From a checkpoint of a small transformer trained on Wikipedia.
Size: 8 layers, width 64, MLP 128 GeGLU, vocabulary 13247.
Training: a variant of Muon for these matrices, 149M tokens, 4535 steps.
Each number is 128 + 32 x the weight over its row's rms, rounded and kept within 0 to 255. Layers, rows and columns count from 0. The size above them is the row's rms in percent of the matrix's.

# layer 3 attention query, 64x64, rms 0.176, rows 0-63, columns 0-31
size [ 69  84  91 102  99  95  96 106  83  91 108 102 105  89 100 109 112  95  80  94  95 102 107 101  98 110  89  95 102  92  86  87 105  86  98  89  93  90  99 109 105 129 130 125 106 104 108 104  91  91  91 104 118 102  94 101 102  80 113 114 100 107  94 104]
[[152 215 152 124 160 190 161 124 161 112 107 130 147 170 122 115 137  98  95 138 100  89 113  77  62 135 105  85 118 159 193 134]
 [181  92 152 141 101 201 129 113 139 143 172 140 152 165  80 170 118 143 134 122 148  85 176 144 130 174 155 146 123 177 172 139]
 [182 180 101 147 150 176  94 141 113 123 159  43 170 177 114  91 178 155 183 129 121 142  67  78 101 141 155 152 133 117 114 134]
 [118 150 170  98  76 147 106 110 126 173  93 134 114 111 128 213 124 160  78  81 116 114 188 172 125 125 118  97  91  76 123  77]
 [107 103 121 154 167 108 135 135 115  92 113 149 149 152  60  45 138 154 184 158 146  97 119 147  96 136 123 145 147 137 154 182]
 [ 61 110 111  79 130  92 113 119  38  80 116 191 121  77 102 143  90 118 101 148 144 159 150  77 125 152 112 122  76 111 144 125]
 [125 191 140 172 102 114 107 101 185 117  99 149 112 106  51  94 110 110 122 205 130  95 126 158  59 148 134 103 116 194 164 110]
 [128 132 138  86  82 100 105 123  78  70 134 110  99 129 147 156 145  80  99 142 108 138 152 127 121 138 130 117 110 196 158 114]
 [143 135 171 118 155  72 101 112 140 111  66 134 168 175  92 136  90 157 162 111 160  64 105 130 123 146 148 165 101 113 165 203]
 [151 145 108  58 150 130 113 133 123 132 150 108 182 165  52  89 154 150 131 138 109 100 141  97 150 109 109 151  79 122 104  92]
 [ 89 180 134 104 136 143  99 134 147  97 114 173  68 100 101 133 144 107 110 149 213 149 197 139 124 201 170 122  89 128 100 104]
 [ 79 143  79 160 105 143 163 176  76  86  66 156 177 158 166  88 132 147 137 137 156 115 102  89 157  98  97 141 127 126 132  91]
 [110 121 117 134  62  70  43  99 105 133 116 157 126 112 198 103 129 113  87 155 174 173 162 124 149 178 109 165 151 130  87 122]
 [ 99 118 159 127 131  97 147 167 134  84 129 134 161 157 183 169 148  58 146 121 101 127 149 125 174 151 162 102 153 133  87 130]
 [138  70 142 146 160 126 102 113 125 170 115  82 115 137 147 132 133 101 118 109 128 103 106 170 101  72 111 124  99  91 107 103]
 [163 144 118 144  75 130 152 173 179 167 168 110 145 136 135 149 163 116 160 131 117 121 120 150 146 178 119  99 133  58 124  92]
 [147  87 102 121 115  93 129 147 142 155 149 112 128 105  93 151 148 112 129 125  90 113 116 119 126  68 104 104  89  69  82 140]
 [140 102 147 153 156 102 148 143  95 134 165  86 190 135  95  97 127 135 175 147  91 114  74  87 147  99 115 147  81  99 113 190]
 [145  85  99 113 112 169 120 109 116 102 112 115 145 157  53 104  86  97  93 129 115 114  70 160  87 103  94 113  85 156 149 110]
 [106 136 121 166 143 164 144 125 214 112 127 130 150 121 122 165 124 119 106 158 198 150 135  82 124 171 140 160 125 179 145 145]
 [160  67 133  93 145  85 165 117 162 140 132  97 196 189  82  95 107 134 130 107 184 101 112 111 106 103 141 140  94  98 176 154]
 [112 165 129 130  89  92 129 128 157 125 104 156 122 113 155  77 169 124  79 169  93 136 156 156 110 188  85 124 151 154 133  85]
 [124 129 171 120 108 134 162 113  92 135 125 189  81 147 149 108 180  62  83  55 103 156 164 128 155 194 155  76 105 159  76 171]
 [118  69 140 153  80  62 119  80 114 165  96 123 138 145 194 147 130 115 128 113  93 181 181  62 103 127 127 111 139 170  70  39]
 [ 98 106 150 107  95  61 134 127 131 145 106 183 122  74 147 149 146  89 123 119 102 117 159  64 143 134 148 102 129 184 164 108]
 [ 61 131 133  90 117 142 159 117 149  93 117 220  95 101 132 197 115 135 127 127 131 136 142 190 160 118 105 158 147 172 130 136]
 [116 173 117 159 108  84 117 100 114 141 149 130 167 128 136 186 155 108 159 151 137  89 133 154 139  51 113  99  89 141 123 123]
 [ 55 130 151 131 131 186 182 102 107 131 134 113 165 102 142 143 139 146 152 116 169 170 165 147  96 125 177 126 159  74  85 137]
 [143 166 131 139 172 114 131 134 112  76 115 128 163  79 185 125 116 139 158 144 150 155 174 103 150 161 124 168 138 140 173  91]
 [135 142 159 150  79 129  84 135 116  99 148 106 146 156  85  79 131 137 111 163 172 151  36 146  79 143 141  88 183 157 121 168]
 [ 63 142 164 119 138 169  99 138 106 121  52 104  98 175 121 133  91 156 108 120 145 105 164  96 105 117  96  76 144 150 148  22]
 [127 178 131 128  84 155  69  88 134  69  95 188 103 156 164 141  97 117 119  93 165  39 135 192 117 114 108 137 120 118 128  94]
 [115 151  76 131 176 147 147 133 131 142  94 117  93 114 141 168 147 168 131 141 112 184 203 112 143 167 134 132 119  90  72 122]
 [ 84 109  92 138 129 128  86 165 130 134 100 110  66 122 144 140 159 148 138 105 116 165 169  90 150 210 139 143 114 120  65 117]
 [ 82 111 160 102  89  81  67  93 123 166 129 181  93 157 133 157  65  81 119  93  83 134 147 155 153 154 102 169 125 186 112 151]
 [102 132 150 122 147 140 155 106 103  94 171  76 133  64 116 100 143  78 126 109 151 115 122 170 194 144 111 172 152 147 146 147]
 [110 211 166 154 101 169 116 128  72 137 120  98  95 107  94  96 138  50 123 145  93 130 140 146 119 202 132 139 134 170 152 112]
 [159 108 182 122 124 144 153 145 121 116  99 129 140 128 192 124  72  70 176 143 121 106 155 117  99 116 115 166  94 170 109 129]
 [112 119 111 109 116 136 128 110 146 156 101 129 125 143 124 162 175  88 175 125 123 152 197  73 133 152 139 122 162  88  92 114]
 [153 107 109 118 203 138 130  79 175 126 134 132 168 107  59 103 110 140 132 115 193  87 137 165  70 133 117 124 151  62 146 125]
 [103 158 149 194 141 121 146  92 142 126 107 134  76 139 176 141  78 114  92 114 106 136 155 146 131  71 126  41 141  93  74 108]
 [175 101 153 147 122 120 111 140 131 114  98 141 138 189 161 105 118 135 164 145 132 107  64 131 108  88  92 181 118 148 193 152]
 [122 194 150 114 175 131 147 154 125 132 123 139 126  98  78  99 133 180 131 141 166 138 121 145 136 132 123  98 126  58 187 132]
 [164 122 170  87 130  77 143  82 113 123  99 102 161 158 104 101  55  98 119  94 193 105  92 156  93 125 104 112 108 115 135 170]
 [104 117 126 116 127 120 134 141 190 111 116 149 139 124 117 163 137  85 155 158 111  86  90 126 118 132 171 168 140 139 149 134]
 [158  45 145 107 132  85  84  97 102 158 180 114 136 127 147  75  92  97 137 136 129 161  68 106 103 149 115 169 149 165 124 102]
 [123 151 131 120  84 105 130  79 173 173 115 111  89 182 111 107 138  90 134  76  51  86 129 117 142 120 143  94  72 104 129 140]
 [101 136 126 121 116 127 140 139  24 150  99 136 111 142 121 135 119 141 129 127 129 106 157 170 158  95 139 161 147  58 142 103]
 [ 90 138  89 103 149 195 128 141 119 154 113 121 103 121 121 160 155 142 127 109  76 151 205 122 121 186 144 132 103  86  76  86]
 [182 141 110 141 145 148 175 154 164  90 115  83  81 178 126 112 102 176 164 120 110 115 118 118 140 107 107 116 132  95 179 131]
 [120 128 133 120  77  77 118 137 139 191 121 139  85  99 134 141 124 162 101 171 128 171 184 134 113 142 188 138  98 116 148 136]
 [143 112 119 155  87 110 111 126 142 122 160  75 117 157 161 143  75  99 150 166 152 123  80 191 136  94 118 135 113 162 113 132]
 [182 100 120 113 160 179 146 137 100 148 168 140 118 123 141 192 127 121 139 147  93 183 121 144 177 112 159 126 131 120  61 120]
 [136  72 176 123  92 148 118 123  44 144 116  98 126 175  69  96 125  72 156 120 136 171 108  95 166 113  91 140 128 116 136 177]
 [165 176 151 128 149 120 127 125 105 149  92 188  97 124  74 119 102 153 122 217 116  97 133 130  96 109 105 124 156 106 123 137]
 [132 140 118 110  74 149  83 106 130 108 150 107 149 103 152 133 114 176 155 145 122  97  66 181 117 114  89 178 159 116 186  82]
 [ 93 114 137 122 139 100 120  94 127 113 100 134 142 122 100 147 120 187  95 144 167 119 114 118 140  80  95 174 132 133 151 131]
 [143 108 128 152 142 151 130 168 136 168 159 173 195  83 137 127  82 143 128 158 173  60  85 108 178  94 107 110 139  86 160 147]
 [151 131 144  81 101  97 100 130 128  70 175 169 149 150 137 111  74 133 134 160 143  96  71 196 114  61 129 124 150 115 207 111]
 [128 128  72 133 162 146 195 146 193 131 133 144 109 180 116 115 168 102 127 162 146 106 186 151 133 153 139  99 147  86  71  95]
 [ 77  99 157 149 169 120 169  73 188 142 103 190 158 122 123  99 131 110 126 147  95  89 115  51  79 187 113  96 156 140 120  87]
 [ 79 122 148 138  96 145 124 130 171  79  25 150 115  74 146 128 138 169 159 134 152 140 135 142 141 107 139 122 108 166 120  67]
 [ 90 126 117  97  79 167 158 155  85 140 139 103  89 166 117  50 130 102 133 101 147  90 118 136 136 105 106 141 174 248 159 133]
 [ 97 110 130 151 135  70  96 128 164  56 123  90 157 195 182 101 125 142 196  96 110 156 141 128 117 104 112 109 127 124 188 102]]